config.yaml
intermediate_size: 384
vocab_size: 2048
norm_place: "pre"
norm_eps: 1e-06
rope_fraction: 1.0
qk_norm: true
attn_scale: 0.383
learning_rate: 0.00253
beta1: 0.9
beta2: 0.98
weight_decay: 0.0
lr_head: 0.00671
decay_fraction: 0.426
final_lr_fraction: 0.1
Each number is 500 + 25 x the weight over the matrix's rms, rounded and kept within 0 to 999. Layers, rows and columns count from 0. Numbers have three digits each.

# layer 2 MLP down (transposed), 384x96, rms 0.204, rows 250-322, columns 0-95
510488496548486508488507477476465522479484495487514504474495451477503478518457503504554466463495508518439466528476521521506523459536527511517534483498527497523497492499478521467482489492501507517490502470549521472488520490507521480468489536529500519478507499490513466513529516525506521539
482536505483543492514493526488519530501509501489541519488464457454506441507537526500488518531461461543519490456492511524510571512521469475472555496523482489473510485494451486482495535520491497496527547475481482490451506469448460476514517534539525516506488496506506452485424526517493488594
498467501494528527463464523483509463477471437491478500493454530494490512463562488491515447510474460482496498532496516576490438493472537475525476524532534515483536513546508500540509505539516489519468536509448502475453533527481500469461518524551480496504530480500550508521512473526490503502
494512515471501498512520515503498500471456486512552505499496511505536501502482527504485507481522492497501478456525512470536553477495512496477518490507504472487567491525508541532486494514512470504520516452525482467517452492506518502440521539527487484504492485462421492509506485513486515504
509487549498477526529498479505457528496492506547503488495488510446518505512535480522547535544489484461507475470470479500535558505482505489509546519541451527515447504554503492490559479496511469480489470500528525491503530536486552472519533452519499504443434525460522500489457473444479463514
510535503485490513486467536508479498527518502510471488502506502514510530514510540515500523531538506512468491539449489492513463508480468532486530470461506485447494473554572517518511507489484491542513485424487502466468488502509524520488477467476518464463503488503563492526473473471497486539
530504524506478517492531521517520512461524462472516486476529448489474476466541482523526503469515520515478511492481489509502489513547509466482508483482507498481481493499462477506534433525486517536484564460488509505484463498483508526470490526527540508469451516521488501559503479534522513528
511462497500520488462489488461505496488497498477474481521539478494493536521505501470501448551528497503487511513484491502500515500465502511515492488536508471458528480492461528526521487535564506503509491518472518520440513462480482469494489518524476522462502519498488504533508499555509504566
437484498538497511497525498469535455488513496501498508559491521528444474532538466485484516503503429495430499527463551517476545459468517496477501512511489481509511474477495518530548509484460535507506540545558490463535530474533507556471503499499489477490492471516548457543445498493505494516
493537477555499485490519467504488539504492493483527545524482507505466533478501473504498475507436471480448480492476505491542480521505494542482461553506542547514524517462515505546484459520478488503488492494455535517484461511484521516452513481507564499503484469502579493503494492512481446525
496480516504550474535479493505519554516480444473479496513517545515536470484530469540480518548506486472475515497507497504508499505506511523479549459530506498497487533514493533467530481461499456516502502520530467476514484493483466502465459486492455506477504541492575497508460513465498503497
511486473518487479477531517473547505495478498509485492475461485477483550492531515475547519466493500499496498527471494474521481481530493528497500482497490504565500470455527482492480517510530487423515516522486517519523489498487474489531500504502499536472495480499566496504501482500529486507
462486532497504513485538486492505479508476520486529533505515519447536508553486540498482518506529422483521484528492510525522489502540450484484525497487500496476494501481500493486527510490485522562530483491513524492461485465491482533507482502522493450486509481459524518531483519504535502500
523517517440498484487468502446523506497508529484509490510517475491477493507479515510495504527456564509530537465536510491468504516503493464532483503501471451494517533508508520455540484495553484510491492519475489533469509479472502541540475514537474475518533517503502529454507492528512449491
480480540460471467508523501548520515469482483511535520551420505493540448496494495515470524504493508457520479444519498457533512488500488506483516499496461518510502478518495503514496521483470490534555465510479516520488470551547494480511464470542514528518526483461528552454517545502480523511
538437520461531521420438509521447437448505552447525472539515549503522498483551484488474459542475536518502575472451467559482525475485499511514479494564536506468550505420496499496542493533507515467475504491485515475497486562518497520516499561445442523503494484543512505532467498484541528450
499475520481509501496494524510477510489509474548514526459526460512465496493504508517473480479540547500509489495519455504472485504508477465495482507498507520517497531483494477477507549467521499499498483495540484538486519472501503486515501504514496481538473490500538497489524513535516483504
443494510525515479504506499517509483495491496491508467517532478502498499496516482499508474501498511523478470498536484497472500485544520508493535505528488459511498493471528482507516494530492514519479499504497495483482524467483476464486504507533512531434505517508481522476552531527509492498
518486501495486519537498522470455452519502466485506503515491486477529501478492486507510531491471520468493529508498487550484503484499523507515513543511487508511477477483501501464538500494505498496515541463506482464479500498524505486491541519495491524505468493528508486464540494448543489502
491482468484510503513456527535491485499477490523508511484521478474491486512511510493466476519473524544492490554524496482493477479498522490515474512533502507523505470496522486526487509504507515505473497516520486469517491515505506495525529507491478500485531494516500518456498520523471487528
509500511482540480540529471530490527501492510451470504512486506450552484505496480523526504519480511493499450493450518489536513483533509488490512520497471473496530507475470503514485494504503502501508460485488506474502510469503478529548482533484482493478508527547562438491508505515517464501
497468486484495493501516536518478470497501496498492485490518542507455492500454440545478505483451517538553477479508466530527515484528501462535475480504524462493543503465510523486492501523455500503486470529515483503480532540514532513537525472539474527511525508515472512460525516498487469511
503457542519528493468506524461460487492497492462506515517469520515506479501501463483501516495511565523496538508509467499529527488456499476483524459522516505478522490488505528544486482461476514530476538516463480505510493500483481483499496506520547533478511490504521530496472495501493506483
505464519535473483491509517481517479534491456475490509533500506489512510514503511473509500499490503505507485466505500542443484495501528496464505527477516461497520488448498529471502475493519491517522512482534508503504465523524501490484514510506510492505511521535497489512496480497539497499
476514495502523521502487528484506488498512494503505489482508491537503510485537521518461497489527483507485527524503471506547498511479482475485456512485485507539502486481521516488530480515522505462495506487469523515482508460495514482501508471506518485490482501502479460513523504541535480493
524511492521496480511460501500483488495460531558497496485506542497517489482494551513505509511463499523469477502515494529514477457522490445484508524487516476481474548491507499502510515513512459471524493524540542504496488432508491495524503481481507550508545498483458498502539493471476501527
473492514546499495481508537524516516515435481496522480521490503461517507532499463492494462498499507579486483488487516476498477507475495510495507453505543486434538531494558541468443488495503496523462512508485497519474535510463521498457556530494474533506485541524487509533455480552492476481
508472504531491524486475464481480457522502482498508455438491505505506519513502468511512498517519473530471489517495511523486505510470489516507547495513476477474494500516485514509488525542480546539438509471522550495529517479506494539491518491519497513529472493529549463452489553491486505468
469502475496495561479419526498523533450513464548565504487474538487526511522534470484511502509473514477547470453501521487460525496486498517460523506514521531493528488510508493531531535462484465517502473505539482515473506469498465480508509485451474485510522486479486483532504508484486552511
509483535475512465546485505540503519499504473472471514478505466489497546479460511483526470482510518529547464486551443525470472513481494519538453504507499486518516504479495515469484499494495484477488521492504503522531463473503525501498582505494507529446536545514439538507493500545500499482
512478487507460508482505514486491508512478509505483523506491462504503509519488540509506466509466516492454447549534521503505528503475492477543494509467494500493500489482511531531469511487488475513483481495481500525471524496490521464535542489563472515562483451521503462481499512520532474508
456543477525475451489556526464511485489531488523490515541459518506491503559496490492508501525526534503464477535480505486482489499505483502490449442509548481489519484500486490508477527488485508516488516508473528500496476460503472499510508519515502551475515510486471520478525528517510486528
489507471505488482481469487499473492522527488489490492492498499496502515516527514498481471484504539531520518482530497510512502492556518494508470509485516482503499448512534488483518506507513509486507468473504462485555528518483502510516538517482466508551522509508461496485513521486500495479
489506490502505475505505511482488508519501456422508515471535493562508481480502484499510544500502504457470527512470498487484492486490494519515519503477486481505476515470469517430528534495485520520542493548526529468483513477453505475538524499537511520500490478479536496525498525523536490511
523521479520484539510484535482508504545495486507487493554522475486475545477531490518515464503491511476504541478533498471445527503518497517536529516490506468458502533535482477479502535475486486498524516444486470496472494479470454483487493499497504538453485557499487484514510474505553519464
582513528504459536494486502476484529477533515507527493443496532526513468513501501543515487525516481477477510484460432490496497527492479478500509483497502513521511481480522517459497466533519465477467496491552509466464487522551513541493558491486541473481521469508535484488515509454517486457
509476502469495534491531482482495518477501502544483472485510491484512518493513491452476535503495522509519488459479490514477507548509502496475512485505511481515516442491521481543512482527522514485509480519516523510509506520473495528516480507524527517490490518520483472469467508489464515473
472457496472506533489516514510544546505489464562484511509501508435527508542495539535461488524496491522464510509478499481539483536493470498505502500510482536535488474485482477490446512496517533473517517503503467526511472484465509510444446495494507509501510513504513456497508508519529492495
483484490565508527462476470499494521493459528489535515526515531489462525518529471472516521487481479561474513503478469465546548475509528536489514530463499528483450440477455544479498517473465487542555542508470488545434451544490483483530529487543511490460506464551576527479475548462508472444
472454474476519464500495497500509518508497488494498539507478471459486509510503514461490454533492507509488481464514475536490458543515509473452530538538511504457495482506503474564534507514530544488492524511526519501455487562514452468539479510534489528521518527503494467544502473487498491511
506507510510486539530526500494438470517480500483501491488522512482507563500511458499476530516522484514477542511499535484516517513487461522479488485449509488486482494497486463516499519487485472505507485501486549533505502522492516487458512453524536543522492452502532500474492497484530439526
491471488496532509536512515499519494463489484485496484485551533467532478569522473503512547483497468503513487461533466484519474491535558520532511475521506514531469514493506557465441500495498480527490465504476541516514476500448514480507458522501497488509475506523502520476505498473491474478
496493519463494489509495503526511492472488549509503510521471492541470492519456514516510450496542521466490519539494487464498488481525480489498444528542536498544558507500444492531480488523543527471465495469496492488526510507522493499482501521511484465539442495499512499506505518535514497459
494436487469488544510461521454470503519500510475487509483516546506491534531471493512497451500505531495474508502523454506495465514528488506511481452478517532486489488508481493512499534552497458448535448515478493522496547518516464527496545515514502510522527503557536499495492476449528489516
525498523531497474458477493487524475518544467512521517500500485507443542499509516479485518489529493501502500505501493525492487489520485494477516517518500517481489499514500510494476499523485520458491526485459500480466527507491504515502498491512481538502519481520440481504496506492504535535
485503513484482524499460453470487499504505519496480489496493547488553469538483518537499526527486501508493496480493522466511486468490507489508524510469467468525488546471505512467428526502494483490534497496505537480530451494492581478553437548468510503526513476481511474505513540508520488503
469487488492499488513532484483488494495500497504569486464528507534491503530467523482466432505491523486454476495531541544492516502511544481488456509481501470495541511493478510487479495498493502469539506488529453525478519506505501510489484497516514537458486510537511519505516492481507517521
494494497499455499482546486520484517486509527495500477495510496494474474516522494503520529540480496500496495531490475489541503480490515504508490486517500512454515470469548548477492482491546501498495532448506505523502532509470495519484540514532450489551487474532476474493525532499469438450
480518487491538499501496523507511521504504508528540466475484520523472513493474502493485479544511494482493518463482452459551502481516527465509468515517497523531489517497492482515512480468477525484513471508461492521523526464527459530487495517502487467479546540529475521490497472489523492499
498487497531510485444521444523493480522500485483518460521495479515533500555477485496511528500517483554493500479514528473517508514480471493482532483475489459457511493520527487483479503493441537534458490507533517467531536505508502530483513428525533513494491494477540483502494515470545482538
498533467509510433467519497507525467494503516490472526499495523521465560536495514458547497503508463516440530473485482523541457537501537563452466503527522492526513472495480496523499447513523516484490502518537504509512493475491493491511478499468487522525490483508481551479463482520479509479
505539494517527507488493483498478462522500509480493473466534520496503514532489525490483516448513499487521509511485468511444528484472476500499510540512510474516537486469480498466519482544512521486507476488507510544468533482469493504492534484492509509481459525523470524508496498507534511527
494453522513478504463493514509474473517517482506514489501475477445475490499495527535508477544475480485490510506511501504526484475496550512505512501550492519521507480499521503432464488520528543503485460542491506473491493493482536489516511500487494496513497506545519485488502511502525484491
513504509470493467529515469514537519486457455501507520521513544480464488470484524542504462483504558489495489504477502517498446479491519512529490498468511537512506479529518525508443545485496499460481469508525570511500485500540502523504498517496479509493527482521470498516490486500502470516
504430537511466412541510469507521527499462520467455494500532472477488491507516477483484493471493463538512500512512525476515482474506511533517507518518469499493473483458501504486476473495472513482491519441494523536546457476540515472538512484510500514524501537490523537530591497561493542498
479530470507527499511545479535517483534585456486499528479567443469497552485447525448572461446558469390493532527488568529528532520531476504484509441474442513451473506478470443499505498544477497455516512476453519581522493533529421486521507425445456504448518530596590509512521491506559523468
485518482512490552474520525527518543471515497496497499511470510524426516520484463535518518495570491472497473594554502474505447475546526466548469546466502512470465495482495496432550456587537505461436455543508472554463477541483534458490491472539499486471499575479474494529538566445443505455
456542472467501512496540490493472511498497522482506517491484457487536470437530539537517494488469507522529537517492520491494524500478536507496491513508505449496524529455526507517528465481523546458500539486508518490528452468480499518471455486507497495463531490525505519488532508521502465489
461487495482449472490553506534533505514496491527523499492554497492517508464496471470480469484502505491502515485528489450442494454492507481503506508501517491551508499495487529505470502510529457511496490508490484484491512532491563517523512537490483512451507480470552495515469517490529473507
481482485533532499509518554463484518509523527486514509552544542476523495493481482516443460525455499510499499505521479505487486497477492517529507498487545452492505485460470539518492474445521509521503514512447506486524504484491464514523479505496502492507472543507491525519473507508493478465
476458548516482480529487470483505513527482505515505480490475511533541518494445489485498531498482491524527479501525485489492484464464506524513506461549488528559498473501517504467499505501493510499522520457545541480489510498568509463520482511548505489500492497484479497490485479479507507514
506528520480457480492517487476495506491509509520508513524522503491525479516522489498497515522520514526486489527511577524543485514510517505495495501494491485482488495495493507484511465542478489485535486511529497491481500501496473507451482540486459488464484498551462486506474510484492472505
524483527487512482537520500472474525494474501503527519518519469566492480504498472562497511475503496482512479464540522490484499446468540478483562517491477485435477548466581480464514482484494481501545486530519511516562449497512491467469426464524510484506533504477512524546502534497478509505
465510498507532508518509523469504529483502491533482496539522482482498479503500523519511447468471493538461495457540487496487485493483533521505502529468543475512511472548499549503488502502521508497515494498437508447483545473514501522493445506475500535461539533493513473530505488475480497534
518494501467484502486507537495456452498532519508503494521476521547512482489483474516494488492528498529513476496532517481456465545473513470492525496522533449484492508505511484459511532559514492470498509537517462499498508481525508504489482508506504493497503535511457513540497480503474484509
548522538556511521512444432520571479544546486541459533526476460536498447471523490514492517489541455390513571443505499455459539468519477491558519444471445536556470475532433505561480527515459496546527482472474491517508468517567488472547509488520537424472511401461624489523492471463532488531
507523511507504482480513526488488481471512522503496507492499500493545487519459467522516489488457515508512522495485507516461552488507507478476505536494502477512489549548516518472480483506486514510515491483501486494513470540502505508487506520471506511542476476478392487475494502487499516510
486490509516470440538509552488518478512530513506531466477482484515519517483538511494510478507470533510492460497519448463558527497505507523504477508510533506497509467465479510509477506520474476466494531529504511523518465477512502526499519493510514520489518479505442462495518542483471506484
531498514492524480511469519524447498476521413486512547513525480500514497496565534511544467504512503532470507437501473526474526504488492500499502526511528474484491478522516493497514508482501489468543493491503510491542516514523462476429522488516529482512447532491479481468494524490500492491
481456516487520500503486442527504487514549510525522537530529447468465545513532493516509516515486516541490478536514540505530498492470502455510513477495510477526485469476491518518504447512492461449492492499552498499464485510483475495537527521465491467480491516518531555467470478528506521491
504481482507484442500518514536463527517483479515523505462536462505490509531496512493514471507512479464504538530520481524476462532532477554508512544511522495486507476502487504474514451533477533515549488515504516481521444517482471502496495474505504486519519550554483501502496498454509481462
487506516458497558491503405546480514474499465496496457491519493508461533464531529491512477485512462502454489482471546484547503546513501493469535501503481520522542519498463522547523467492485483538493536539477496497479452489527503470520515512517513485493509528501504455505543525462500499479
433466511469509473513475490528502519488512494479512465486480524498514506481518518504554477459448466463503462497498488511522507510512485483496524543492494528521476514485525474476486540490462510501486517472497524509480499529505503456568443551481541542499510495493506481502570554507495503539
# layer 2 MLP up, 384x96, rms 0.222, rows 251-322, columns 0-95
550488483482536516527424478531525482441518519458508508464504537498497448508486528566536551558488471491516487510457509507517558515489524470482466472487506532490462484536485482500508519497538493542460510501510499526453461506539485508486495522520450452496492482516511485553476526460513520547
479507494496462515531463495513540526509511503521501461461569533507493475471447479499468526534513473487520490510465482494482505464476520478501515502486538512460494541476516510548511514459495500458482473490499511481463506538518514523522525503484497471466470500492516453537491530452515534529
479469512501518484551477513529499513531452472461538529482531532487512481524487505518547519470494490475539467513514515509495536464522475502490500518448505506451502484459496463500552506517497500495476505511489492515483527484527528523535500489463434469524511477488514517463472494525468532517
523555503520544514523522480521493489471529501522472500513479511513496476496477452490480494522500481498512499519438493555492524453506557476473499460484524539519504510467505504503471476461503445456498495503483550496528513525491489469470506471544533460511488485491534508495521491482493484533
493527499548482534497504466544460465495473480506506525554529499513513470481491507478527473482455477472532515533503466484519523520475487517488517482497451510483499510468532483495515452473501506476486488514521535480505474555554482496541526519485523523490475487462503495525480507517507516499
480498541475470517535493493502512493501503506505475492470522508536486469520520474525461498571468434477513453499454459501455510483504486527468494527529522529518496509494461516478509492536515484506452491478478514518514549509530510483537504485473468466469506534490527535504495525463474524493
504489495522501513514529496505469511429477490529512493502465516513471488443537467492492495540551484478498481484435504541484508508472505539513494489505486502458540486514471509506508540518471475531516489524509538485479497530535542476504499423513491504490501548508523533468497516519476536506
531509529504527494531520485518546444530491489525503475492509498532511446456478495508497525473523478467523506487495530531478501439494481507550525513458520502450523511484507495476483544470497477495457500497526489484450547533505500519509505492525470472497440544516527506516492527474447514464
471500458545465515526498477547474471488454520538511462519482503496500505459526503492558534527534496482505497487482487504496526491502465514482472520491465518467557473530462497511498488514550550530481476476505501477456516554494521503515501483502482533475469505492521531534461503500481516482
518477469547493509542440469482488537493479518477486519483487522542511480516481487531503495530525486491506506454514509517481493516483479545523538484489485519453531523491482498505456516461464479528471533528451521545527499544515491516488532509502509472493478491476497476499456539474485496519
506524436500476486521501496468539519489501518492497503447451526524527499499526483521518496517494486479534513488490477509497537476513481527503486496511500539473548472492502460491528480474488558496471535506496502500523472525469533513485498500431450496534529537485526511465472485519515529523
507502528474529483475461474495508501530510497507498518514482506554535455494505490542492536490513527475519489490512461538460484489500538485495491523521440524483486529498514490504515487513480504450434516463492478498537520527473536510481492460505497521484483499499517517532492534471471493529
509526481522506510519475502471523521515480525500494485490509503521516506399464464541501478482480478483553515502518516465498507469474481477495514491464498514510503510531508507504532518468431440526507472542478544512542481503485484487528525553501473487479489501510539489457530498510453511501
533503511488500498519431465520510522440494488475513516475505534557547484475471514526508482500499505492523448486495515479497518530461457516518511504514498523490489498446517518474511507503443471499465502526538492532518523536519525469510502448561488509512521481510507522485474547476458484521
494519476526548503498430481503529534473495513530457503503525565507481426475470497444494446496490515470550533514485468454518518506502516470490494476543522529486454532471512501581472505492485486468447544514485491524512545554545512497499517480486538525478459503454517537538486513477446531507
472504478489517509505488501484539521478513468476529495454532502499545481484488482483483551525528524510516461518469514517478497498491518442513512526541494511439507504485484514532535525503497503478505539467460483492501501502513516483458493516506480479475475474494521483521524508496489493544
503483516492524511495476490494516522490457521474475526530517514551502484493505499491522526531493472489498492483490486538526524488524501492512448480473464521471487492526536494521494490534491510470470520488489472569466526487532536514486537484472493510477488539441500537538486495504452491475
521465469510522505520496486469538483517454457535516479477507528510481510515534516494490504474471504491516518482477485549551518486499523477481480491491509522493504510526491548522477493478470472468470476528490515512497486548514446502477523473505517478512499525479500501545478450505535520487
517501482496508537514502472469526486442500502548502501527525492495514483467495495492508456530500498479504518515499520528488467489540493538471480478502477483514504525518525535504496502500521500492506508518452507530521501498544498481497442480535447505487464516427502521486497508491476526483
486504480498490505474508475507530490498473533477494517501489499536495481460470509535518476525522516486576453504466539524523493486501530509537515525405487530489537506511523445488513481507482549478478529506493513508474505527503492502481492488525487515459493520488516518474509507483496498439
540511480507459524549541469519516493553512466502487447518501473540487459465461495499487514547523545504500496500471548493522525513474495503509491506475474493481443546569415509516505497488508554500462498489489497519474476492505504477534488497491479503460494509449509562517510474533507550504
491516504524490513535502503499517537476469482488472472453485499500520529487498490495503524475518481442520509471480478527477492526514516481490520516495518518444500489510530514506527500529487467500496526545478495482495481496506505505481530490495459476504502572500511489519540471471460490491
503499508460493511527497506488500506482517508465504514492483512496540484509493493485518507483488493503487486535451512523526497480463494504502510451527487515462447477482480500548497493510444504512453511549494522475551529507482553470486493520536481515479513540478518526505473517474523524494
493499461474514502523497487478479544527504452511544512483512520536502507494497504529496506547485503483530538520504486500485499515479494475491475478525449535479505521495493500511464520467508463510457523485468498560481486511491478488515504464463461526483504481516495511458496529498504507526
523529483498523539552489516486465491506482494485485483466496546483526495489480501472536473476475487500471473512468524546521480521482535455480502507550491518497480487517469484475512473476542476512512457478512520532481473504504500501462526469518466532520489484449531516555521498478504527496
490500497460517543522475504496491525508472530484536462488496495578532462522518468506458497484501476492495479467473461538529511504479520509490569489524455513496519495549472525510549493496524464489488479528475511492532476506549491499471467506500461500482439525479537491515449498520470487493
528503514538523528517485481513463520479479492522479495504460521519456485488466472495505470518526482520490527488480468522537479503463535536459530486508504522502493510506534513510492496473480508496453488495483538540473462502505468507498499444486502501517520533463517459526457503502476499504
538477504501493544505496491503455507489432468512520482537472505497521516507454524452499476478518492492482517505464465511535497538505521497497481510560468531485426496501484520530529515517473519463453464474515507519440492517552507526480497477461518462521487545494520524547501485495502516482
482493454536478497545493454503525419516540477552521500530541510502505496512466494521491491511515508467570479423489477536548492471517463525471568469503492485484486559480450506498478498504502485504448511555472522491498474522514483497473535516475502497485506513493505495485521492470501511463
553554470495466496526489525499557469505490488476491502483494511493505520462514524492519509529475524435483462505511492537511555502502530520486547492534482517467511496459461470501510535537489476490436473494496539487487490513516510497530492491515533506503474486464526501500479494492504453523
478502519497463540481489485511489491469484478522510487511524498531484433483511497542496501518500480461500511495472534525507488482495520491514507506504447526511514542540462472502518483520489482508529470557434503484473465493525531493546459466513470517506510530508509517518498473510441512541
510533514496520520503504536502525509478498499502462505516487524505467502492500471551547485479525495504523500492466453511507535481446455494522491492512482499476489467519501495502539509481515472488458533485502546481479486528493488527471495471510480468466484507474534520530483499521495501526
532489507535536486537479495516466465449488483514505478498501546522493506531481495517481488535526481486516489484442508537547495473483522468495464468537445522490484489540504463486471492517470487486541534477483507523485534522518514444506501494493513514534497501498499482521516511477479532468
511494522486479556529498531479496458491521557504458500497495495489492472482496502486511477511527489513509467520508473495527476519509488490473524453515419515479448516526513539524474556471542537529491501511489508546536524500511523482457482490447446486486510534482547510491465533504507503462
495528483520531539515529490556509473492479497467494467487490468521473494475479455468473504528525488473500469492454479576492515465498486547468478519489499509484529491536449525507530492542495519505475471509500497480501521518511502497476545491507463487512511570509537514500526541492476578465
520477531502554525505455466522502465508506484478504512503492551516510490472497509486500453466528518503519473479513537519513527488538468518493486486483478525512514466465504475495513499458477520497474488477502511514446504483522513513468454487509510523513520490487511552469461529481503508538
515506525514487526533495532475511481525502495495523486466470503487481492477490514517504499530514526494480501516494511542487498497484490573473512460465433535527481497479440452534515488525512493494463505501486508541506505513458468505488464499504492522515479559523534491486479491507522526494
467484501517508543478524533461490445475545536483520490548497537516500491482494477493550485569517497476518516489507478481495510497482474524491487503523465528482511516496459551478541464503484516503436522509458514516489464500480471531515470508501503473508486474475535539462480471541513528533
513518509527549546520465477517501537484510503486439540537520500476510483409520505470517473555530474444506524474494480489474503480475520498488514548482461495491543481524482515483488494520481441462490476523462533509494483510521490502485518470513521502496497530512512521505489510495479510534
522518499518518538531461504528535501492466478522506472507484545479511480500481475493505538488523508502490475522481497539489488464504512476507507503497504526510513507534493491477504458487478518472470492509493520504445510537529540538463541439492518482487515519453550517532486493450468476478
498465497479493481521508476460472495511495490470495486533494522542506494481513487480521501536509537489502551468444524545505491495501496512491520478526492529473517481503481497494491522511512510477450508496499471540474500493497577516467504437500495501488507527485515543481500522495503514529
491491488504537500548499508489440493496494493476529498460527486499516502482500485483488522489458514492518438485479516554473554503483504499485444500495481505474479499511491500504541472522525543514483502510499507498523495506516492458539536493501441497484468538504536492465479484451504578524
506505505486532496515443492523522494452532508488486494495459510480529488477504483471504504483533482475505477466522500511478487488544521516483543492489535544485502544455517447480457494468480480483498513503533523534507525546520506508509502472508493531527430483505523531561481531508520499499
487511483544488495501508474510531514442499513522465507482479555481494496491531487493485502531505478497514444481493492552508511486506511498484533494508519531455490505484485499469485472530468505500502476518506536530519485521567485474504531460488497475539541501527500461515489473484505477539
519501546480546505527519490516522450528472476459523490528504550524478471509516481534506483474523514472514470481480487509490501530519535514489514503477495540536461548485539479488465498483527492495450484512468505484446486524541499516534464477516514488488514472468515509516488502444502514470
505513495476489522508500469517456518510500479512517479480474491513496491507476467495502468490531476482513478533479557522511523488474501497491490524501466521528486501478482523514536460497503527510527483502466494476467490517516500555514486445490485494492501554512522505553516487544444529486
498514486476506492532502444549481459475467509482483511489503541508486486536514465495514489529536507498523478525435469551485486493505522459499491447502513527532492505477520520473533466526509495474485506502509491551467505522549471500495493489541489486502491517531514523518481518495519460499
462517494535547513519492509511516509521502526511488523486518513499491498511478512507527478480546459467552440535469505533487521486482518477496499503483478520494479482506511495504508498475496518484488511479521494527509476495472557518497523479492480475504503523476510508583492491427433559515
553494533491537496521494480525469468467469456490498501467488503484508493507471485529523476542521479510492490495497513494514548497532475491469550465476472514476536515463502496519486498494506487502494482482494563496469494554561537478542496481480443500532475513480508516489452514468506487460
475524497494495522455505473490464478513520513504475478518510545547497485515516487511508480535482456473553527495457520512551491520526506455534531502482502567504475475520499493522524508483471504507516478530450491523494476526548472510488491458517464520543523459491504488521476449449455503471
532482488531500519549484490486484467501487468482543482493495524533500499521461504476503492523497484510506498458475517506472518528499482499517524461443429544459517499461508542502467526518499523515491525529517498541495451515454498500513508505540500512542490534495492483474470462494502498499
518526541530526491546446490478516491495466487487500494513497498524523497506494523504480468494467489464500494499464481516550503529483543485482497514523518530482468479524518508486556526499442506505528515511513500528535511524530487458492498466502470489516504476532503488533474504455494526473
509513458502476538501459494468508536497491494528498461459486498456497475509526485501510495491499525479519508466435529488473509516487460505534528522523534511494445542504480464535505521514498451495477526534464506482555522509499491475498488466490453449484528536461517526568456526507482524499
446501506488474571587484514514512502525494519513475485516491544518527475482490508460512542476529494472486484504500489511525501436449507461496506522524493498448466507501431459505505521475495531510487534473493521553498495499473511506510472487493477519499523472532543510489526462513473526554
515518510502497551520505478555533456493525446505478492500473497524493474494460490494490489510544504525512509432449513512530498495480505548516472471485470545458466493551453483519479470468460520517516521528459551532493495513564485493479464471505468440524510477504513537528488514482462519500
463576493526528536513446508526493487486496447473470527449485567488540469499483490497515527477468512480544439504458513471460525500465488464485542546454495526444495520491471459516531495520490507497462507477526471526511513530490571480487532495493476483492466515453528494552489519497466530483
531488498467510532527519477466539485477518485535503504485488557505555484432521538514486454509525493438525518518528501544516492517454484457547457490520494521505487505490523504520506476450507506455514500464437504516462484526483475479506469476506467510505514498490513506524468511506494480489
519502488493515475520515482469539441489523493508482528508471496499501489485447484485484475476480504482513514489490453517507495478495508525530538484509427511536479501497473536506494517523474562490473481502479490528485509517536551527482498475488505435513482463512522519543506551512526509503
471509529514485521500451491493477515464513494496505449469494501548480479523484479485519501509472465469507472535505478519507489501491445560464517504476476546512534533469508484489517452539488450511479485530502491470510491515533550491515488492510477508503491560465541487543506527518490475501
474519500488470513517485489526493497508501475489488523489502513477523483508491485495509546498494478472513485496468490532496514487459525492539541457519517514524455478497493490471514562503492480526482490504497507489484442509484539515540468505489475467516489503492522520485487540524456522538
545482505535497499508481460483503470516514512558525526508544503512494497506490520548485460488503491523496512485494513492505499518516458513512498484505492513494464518457473495535501479503494441481477456534475535527454541525570510482498484490477505486510491490482500507504458513477455528479
525520520506495506534519464525501499483474476528469517513478533554487483462455489466476519500543490503529514471482459517528529463471479460534537504526554509505500523496454481502448532467493512522492488512465536495476536487516522494488490487513490461499489492498519539515456575462505512489
500533465521497484531482480538492464481500514467514463538477493534523462446516491513469503566500471483510519470515496520538551495443508523491495461463480516532502518496502489517499459522541470480484496522491532492538491572548475507492469472455478478501525511470506465518502482532513483518
465486509510513515531555464488486488488517507499465488509486469537512488532461468479482451505566460491531548464439537523487474523522534471480487491491513548469500506536520538528502514495491473495520483486513504509475494505491520518484517517509489466511504503507505496504506495527506507523
527538496542512500539497495506554452506540495493505532513452513496502453483458489509483462494499487509515506454474471531515529496492537506530541467495489524483525485507451497510492526500483489483500525496507542535512474553524508519502509466501490457460474476493531492499464537494502496502
547498469497495536551481499478478520488480470479513496457502484512531473483476520459541504504488486512511522510456515517487528511532485502527531520493543518456486515474510474483505537443482530533470484499505515498491508526514516467555522509506486488502475481516502483531476511483486501477
524496488520493512513509487478483488497504502517506455469503555497510482489523476484541520525451523488500498489476517540530507487509506543493478479534528514471481536494522466494506521469488537489513501488444530487432491485523495517531468485559509490494509445505510485563468535496498456498
494508539517482507501485493541528450496441495486477571504521502527506505531498508516517512524516452488505521485463509547526519479459480494509503483514492519495499480534480495524486515462499485526509473466520531483461432555540524493498469477483477517483483511506507494462493504511510559487
468528481569537529522484505473485496556478432464480491476495503505487499510472478513481498504494492512508518504440545469501529480498483448515486474506464503519505519565517484532503464461522493513520477523457482526484500526506516507485538490506471497492496542477530516486490505468471510498
528476461509518508494493482480520520465527522513541530466504523487521511456479491495475484501517544466511501468505506534531489442498482508503527476538505536487496546533473464515497513548474556519427504451461490541458510516489483477492525466464480469490537494473512518484498490493491531514
498535503554497513506467496496525493519472497497490518506498477534530454492444496542502495526492515490535446527476491528472507503456492461480565490482469502465498532473499527542517525481501505459523526498480484536460468537512511516522539456526504474508528515458509451496467514446493520542
510493466511508528485503461461492491466517525493492498539503517509525444497495472498482518535498509476506501521517481486476515536463491488512554501488490515487480540478495500507542454521487448466497462559507539523460480510520493477526521496525519475516496474514532486537494499490451505491